From a checkpoint of a small transformer trained on Wikipedia: no biases in attention or MLP, 171M tokens.
Each number is 128 + 24 x the weight over its row's rms, rounded and kept within 0 to 255. Layers, rows and columns count from 0. Numbers have three digits each. The size before them is the row's rms in percent of the matrix's.

# layer 5 MLP up, 1024x256, rms 0.0923, rows 156-205, columns 128-191
137:143165146120137137120120124173098164131163149125159153147199151131123134129168117129138098128125082136141131132121168160145079126149100121090185111106147133088142121181184180121174118117108100
099:110133147173105122156150100162134089148111113125163117082111123153099137139204117153157136086098107117090117129117141140119123099113134126120120118117113147117138169189150107102100131064131155
039:106115133125136140085107075142114094148112128185080130118149114139108148119153155122136130107151138117143134157176095112131132133104106129129118138128145120115125177183127123111126089156134133
111:143136132140105127150105111135120145092116112124119092102160122151128167098193083098098165134120159154142131124097132110092139129124072113107135076165139151131156118133148111083123151109096074
092:136125116119149140106104158155137175143116135084123077120168129189150123133147164148163130123107146137158118137112159116104141127108107086104123193138162133111106143131097131077136098153110127
097:125140083128103137136086118115106141132136167157176089129135119139077116160142133139147176097138126156119153103185123136192149120135131138119140142130121119082129143123158110148077106146147129
113:122136130167134096125098097127141140154123119146148147088109084133115168145123109139132108126090177160169114129143118074117138103156104105129137128144124165129084180126129136100134120126150112
112:131120108143158156219121142116094147154118140116161153151156160090119161129124117138111173084124150110118146095146096144116149139171127148075160052129098129142124137162088130146071124132072151
095:149115134171118127181095164135115116134140183124145163160147115111154112158118103083081084128134152104159111109166126115147116098143115144127178140122163144134093135168109144120166122126114106
049:130124096148134093072099120102120141108108150129128134160118127086129146111138140090128158141113138136145170118113115123080114091126159107131070154116199087072154112142167071137145083139185126
098:144110144156142124102150137111160100127124114109126096103160118112138138123126145124089101128123124148140130179110089152124151124130137164118162112158125123122096134144162108148113112154130096
103:124086111119143105160119123136102131123183126129161151141154134162093166117128179122083152150121151133152128155144114117129127161083146149090112123126119169093135077146127129154140063106103172
073:143135118135123110129091114127104110173094153098111153134142100117096107089110106161145140128138121124135164101113099171107136123114149137131110113127144154162136130102089153124128132096176143
120:139156106100170120112150093114099119137182105135130155090114144129115112136141129145141084119105124073125154121096175128140118144154138136131119107126123121133095146105133135166115144092082127
074:093142139153112103094084149121124114133117100123132131128114136063111133130089118097136145100128138128123109125112115089151143146109092168119142119148110118154142145111145117151091169134096149
062:129127177133127109123152095137149146128136114129076118125162135146077078136133136182134147123159142115113158148127123129159090118136139144131107135164083118123120139130126151138085067168113155
129:136123074160108096120102075154146129109148097136133137123116118135136120097112167075134165131110103159119160140105121144129111126166105094137154148174138129116120142099137122113149094128124144
094:147175120123148090117107111171118137099172114142116150202181084148105186086135142136130150152108134131092176137118145150131136125132123142148112101164083113128119113125101168098160120134138158
059:121152073147097108124112118121104096108158054114079121129122114081139134141129179120166116111138104082123110082139116115127145147120129148063116073137126125098172177157142163105097160116139113
101:109121145124124112131134148136160115106104109110107141199161144109157134124124135131116164103124136187105125140132089107122126098124141128125162065125142154125118184150145140124142139107184140
102:133171168174120149155128155192116103136148135103139121146155124102055148113141159131129092138142124178172101120115115110121125144144131114095144123122151105115116162137135127093132136116103122
069:141132095129098178146094096155092163117119120114116105059134116131112092094132122158094128110150118104123139122144104118143138101122108103116140145120152138129113078123098116102120160106137135
101:122164134117105106129122070126151103116107132144084130112088096121120149119144185138118117105158154109157138142132115132104155132135138159098144100100113131127120117120135132100149116117127149
105:135167164175162121150094138120140115109116149114125109107155141105155139154165149137059135115145141140116177148104131139148120109151131167138138126123082115077152140130118148129171143113112148
107:130158146114134140133124139086136136094116109115150133099095140116093138115105170179086144119120129145138091116137140125121144136137135092099147114135130136129124121138142118114100172127127132
078:125116130109122143072150115122107119097121083156100117143107100130119137109083116119168124127144131101113118159149088093158135138115122141103125164139149110111135102139101120142108139116061122
045:126119081132123119122082100139144132130142124134126091154135164143170123174155125098133142084086158104128135128139126086138127137149143163182088142137146153070151141123114086116154171133109145
077:118127098129085080111124119116083155119149137098086118063087143129123111119136140155159094144095099136079084102119134079072127139137121125127107104120111140106129126153088190147128115106135112
067:147105174159103124079124122119144159141114112124109109152136114114154143156104109119124158126152153113136105142118126145148107106113161125110151104111162101140175135137153156112097110119108122
128:162132130128091151120102149120115145116144126122132155157118126131150115149133165117097152126132121133109176139130140142142129071142087110117133142091115169149148117138135103127112132141106131
076:107118127146138118138124124151127102128134120120136123122134167106129135134084099163125146183117111109122108121104124100134085141105173151124117090156134106173095107126148102139085152125105130
130:179136146153127064144115129134147168143155098109135119161151131129131111111116163118092151153138132097138097118147148118101148148223082108130125127127164127129146147129141084113120097093141141
098:162122103148116149179110142144132106123100109175128154103139152122104126144105133143124125143174130185183102104104139146127094176154141148136136134154142169082134155131076094155090161149129098
080:134166121091158143127101143131139112119142141160091116165114100105124126132161107144143093117128155104111157115135114140130154150106115149148128128098158150130132165117150113143132144143117142
122:101119110135131116104094131106137117117136117145127143140193165138120118147128104134161137164110140129156120150137092131160155141129180099096144119168123086120158149118137117118117135146131129
098:160113053134136101145115143155163115135138100127112136118118111095085120111133144141126120114086183084134176140122121119140110139122106160150155127118099112121163140073109078122138133129132160
094:122162150143095131144165108160090115097142099128168148138140190073123103135101104108093139163130133165143117119098138132146140134131164182120122153153144127155147141139150145140137089099111121
114:170132141148106102112132144111145114135113077120121148136125121123111149114130155116124119111097142150125140131150122131074135125120136119115122132128099096081141080128116152093129137090127121
098:135158137082140147100137135136141134081092128054119160127096111140084122119142101123129134125183121148107149136135104174135159128128145154137105132144124141109148095123158163125159117087150115
104:128131138119126168150099138106138123118166124167120122146099133143181104107143151118107110185105118110126147133156116130120130138097124152175116136078102139099121135079132168107151117124100132
109:121116131131147105109151125140120089132159110119104155149105132166167141103169129178130107162088107081112130150123089108116121126152200126123180113134122147155106118136171117128127149086129146
097:143097135099142108101143186128145131117157157155130157128138133127114149127115151130150119147107127119138112092124122165149112104129136122098108078090090176087137097098119166163140147157145127
102:150114109132115148096134127132175105128108096108135131130149058101171087122115147096105124158139116109132122143130131139135118122151158134104189108092138136151120138138164077145133110141146160
095:164184122139184150084155127135104140112139105135139117147102128115141105146103162131133093105117145126123115119168115095122114125135094122115112143137151127142147150110145149106138158115097111
114:148177124130105094170092159149118144152133115170141136113140118155118119180125141124182116116123131141110141131111065151147152075151123120147106106135104117117121116135151140082103182109087167
084:112137104136103110149080156098103128135115113114148131137154166138131140117132133108154105158135134132157116083134130132112126174128111134120138145165117112183128103098132110171156142126091121
074:128149147110156122153137092106098132141108116130152118113107178131101127097137110118127156105091135130150114117134138119139167138140119110124128116161156160122138147103098156121137118080126106
114:133107135090139142109121111132131099093134106144135119139137143125131161144116101096113130199160139081096112136077138133087114073126113155149168101110129103145142126105125133084135119123108112
110:137140135098113133115120131091113097148159047107169133142107150104178202131112119132104123121113135123127163100128108109131120079130146134126136089076163124163097132145129115175109174149152119
117:131147147094168116125144121144160116142101131122153095139115151108091141131137156109111124117075142099123142157159113084139124113093152127196136090124160143121134140100110156103136162138141097
# layer 5 MLP down (transposed), 1024x256, rms 0.0955, rows 156-205, columns 128-191
150:170107102126150073111128133196102135157150127107165156117157136126087122179150141161121081102142115161130109122164100176128108106135161136139160148114155073131106151175179090118127161122093129
100:086087120136103143123099137117143154152154136115159153144118092107172129156142138074128146157126118152146126132132119173072110120135127122125144142097162144127136123126093160111139113087128138
032:119147152126117139129158130122106171153106142084124121168086116090119113103127132126080128105121139157147152167133135116090116069108151141160099126116060119137128114159127148074128164119106168
102:142131106137074134135116143127107078125173153088130132121127106174126137094131098114153151101122180145089116149147121103104153124124098140109091155154135131078150131111149119164167133108145089
099:137103106118147173137135129149141106120118106079142106128136137112122109132135131123125141124107115154136183118105134121121089150093140124091165157132150146129138106112135123115152148097123116
081:105160115097143172169132093071075086113094156063169101097128130119155143118141101124127116153157129153147130132112097148118128151128120139132160112117123175125079108122092119100127151098132134
107:113122152126129102154111148136135125158106126099213114104135111147121149131112120139121121139142140166133091153117116113126109121124140107129144106121111165135103107140118120107139145106159100
116:140088144136126175166116129149113131179122125130107118065132163148134144128071130185124146075124147153102149085127149107116120138113149096149143071133075120128082124158113129129071173143115144
097:133120143110139108119110137155153099159145123118125129187132105166112131126166116184127192136100130145130148131111112139128171131159135127113134138154129094134112141165190142150112211139153145
040:094120134115112162087144126123138130172166099133165160151081115114125158109149142122142137096120149100178081116148088115156127111086105130142112103107128139109135112134132115142123121112084179
120:137121120127178158141118119091163147126151120162133138134163126144167118097114142161121138118131117134114148125130119109172136143129108110083136116126167127134153086101116131176124116130105162
102:165139124096156141150093139175124134142165118072153146136118095122111126153101121129096140135154136171143108133108149095107111130138105161147131104115123157095116160117124154142149102098155135
067:075139147146116141131130096119162140142121107094146155130097171149136080100159112120098122174160086102135152116174148142145095088132144148092121156083119152135120149128112120144121192105127139
116:153123121122164133135140156129102130139120147128107137175134134122153102162176104121143133102123090125127140119135156148134111162139133102123109144120150113148134104143090126161116100121102149
074:141115126124155052162106126137127113112108076110149095170176133125150137145102127109157139132089139112154141149088135158160183102092128125128144138130126112103154150134112104124163125114088107
062:105148137143086112153124131150115138085156117135132144184171141103132105111142149111109155127117129154136131120177156141099118170161155101151144098109094148126113163033113106154107132113121117
141:135121111138119125116125100159156143165117156130125132122123121116125157105138147094123166117047110130134149176187072108105169105108133122105105109157127183147125150124130106130095150098141136
103:183141128131124112115172088077125119110142159095122100159119126151129122129172120102100130137132103142126127110119179129162118139113118154175134086090117133124136148124122137094140118151084146
060:106135145145129086119128131149147117150125083077145106106126117096123120142171111124117115134129110140101155096107119133133172141170200118114129092197130147153140099182129137147169119124126117
111:164147118166139116086176173115113113133130094079142130192153101145156127118130114157152104144126131144081148119111125111093140120138180087144155125131122142162124138092142134125170147114147142
092:118103099161127119133126078150131126129156170148115132109084113125148147135125138119126104127121080156124140136081121087128096115100146099086172100097169125150145133138157165121132108126133103
068:164118132156115135132128121109126118114139144109132133164075140125126112138125112115135120154107120136140153150107116119145098104141142116102135075117161100149093193141134141116158128150116125
085:142112117162141140140139120134132127102110138122113125070113166105115126146094127104089097118130128132165133163102148066109161117090091127113122159141135127090138120160144145129126116156153141
116:133147164160133146169060112108185109126125143142080181118110105130111123098101148123077144140148127107161181156152119101117146113140126143133123096100112111106153124094138125136114184108048148
112:151071131116131117129094122137147128143110140149131146074152136190151161142169123153118133118125108108082076123138144114155103144114177107105113104123071123125089100104171125161077126120137141
074:143155124113144136131162120106070098141113148122149120123096130129136114135143137135069153146136125154131130131130107145121158125112136121131129106104159164120139092191177087089117125129135092
038:126157110134123091163109100119148147159132094120126137152096094157116161172192144088134163079126135107099132139124100134120131109089128142128145092136107119086108105137131127114126163159120145
077:086119156130091118183115146142131127113153160138139162121089078087111133131119145142129112132125097130159106154114110133122073145118162132124132137130067111144147186121126118139137147102089147
067:087120129107164132102089153157128131150140119132128142126141135135127130130153159103110136114104117118143127125134107106078183062158111151111167126146086147141136151053122112152134109116148125
126:162131175100124139115135145130089096117174127142120137135133160093165101107148112126141147139178073116117148159097110144164140079137131105102134105093105085092104113135133079135087087175142136
083:158108143126136143083174139158136135137141156139180144152118159162100116137132164152151136127116091136107118125105123117127144135129107112147139120146150110146142106103086112154111126112096153
126:136153123104081133117095111193124110070161129102097157105185118166131099138107161100102114133140107144148116147101167111135145152140116136135123130118117171129171145132116088121164103109149150
089:112121087093117149106115132088133111111136115107130145128170154138131130098150130115112186175100162155128162129158118111134125140125089125130157158147136164136113153147137109100118187172146140
078:132127143116165133149103143155148121110164088112150148139130102136144130135099117177135152103134153160132110122139092107131096118166067050153138079161103138143122105125150124131133148169115118
125:121131124114130156116092140151114105135119098180144154110189136138153127148115086157137122106159134126153123145131087115133133181125102107129156155181108106116086112124146160091147118133139115
093:107148131142088137128150108074153095160139076172144187163113141104135107143121106121136126150133162121072127122120157128140109102142108155102168156105125139143124118082117146136145110142147084
093:156162145126146132169150118126121086101144102102107117165127116097130120139101137101118133140159129091110178136184127110143129196146140122117142105101112148134138093126123129081098098125153162
110:154118131099133129150138134118115157121120108094125131221161161080154145120140104131108139093098154147117072130126124125116113087101156141169089110136122141136138115104113162160117085145138139
096:152105125095125115146111125119132126128142151098102140148122120119103135139137142155138157123104127110119177165138181087138136155161103171138129106140109110138113112128110139130136116114128100
115:166090115134129141117144130114145128171158133133161142115101140106098151114113158099082145115079128162130143121146148159155130130082147109107151173100116138089145101101083158132142148179114177
110:104111185125135149095142157155079141141106137150121112124116140162129139125124119155111147150123078099059106105101121083137084168132138137120133124105149149142109115126130110118128102104226119
104:131139123120129116118140093140135153101146137121161163142134148116189146129076100102108120134142139130143153087121142112156146109128103100111152114115157123075138098092161090152089153160122126
097:078144105151096110124162172114142088157118092124140162119073128139158141152119076072101185111159118169128125114106127135096107139141116132156100105138095134108110135128096146133114134152143123
082:159113138126166138121124099131132151113098130079150115072138120103163113148141083127124132136135121171077104148132109111127097119115058130143091152082119124139122146144102137151118177139143168
114:137109134151169143118141125137162134106153113148130087148114133115145115083079111131094125134158173164098114136117119158136127134127152123139164126125104123140147106119137125132158118100141148
081:164124132119114137113126138101149152111181123137171117163126121109108158086132150126108170128132133114140153155132105165148127093113074123139086132116160100170176137152153111156122129094146151
070:132172126109095113094125153111092142115118118124170125150123107144124132120108119152119110128086133150084114130135091131134104144103148142108140141123097114138131107119118160121146130105141106
114:164099122126095139124158154116118163176067119094167114102146144121146162134119124172124137125165119113118112123165154151130124103096112148149135139097141111172110085101073146108123130115097099
114:120094120151132149158151139103179110134192104102130125144108140097140166128174074100122104107089104160129105125125110143132124125149132125078130110086126123130141109097117112162137121146154154
124:136118124125183126094160151161171085168158144115102111098093195121123165116121107099172118120144130119126115131164153152122109145099144143163164132124115104094097104165150162158136129146156128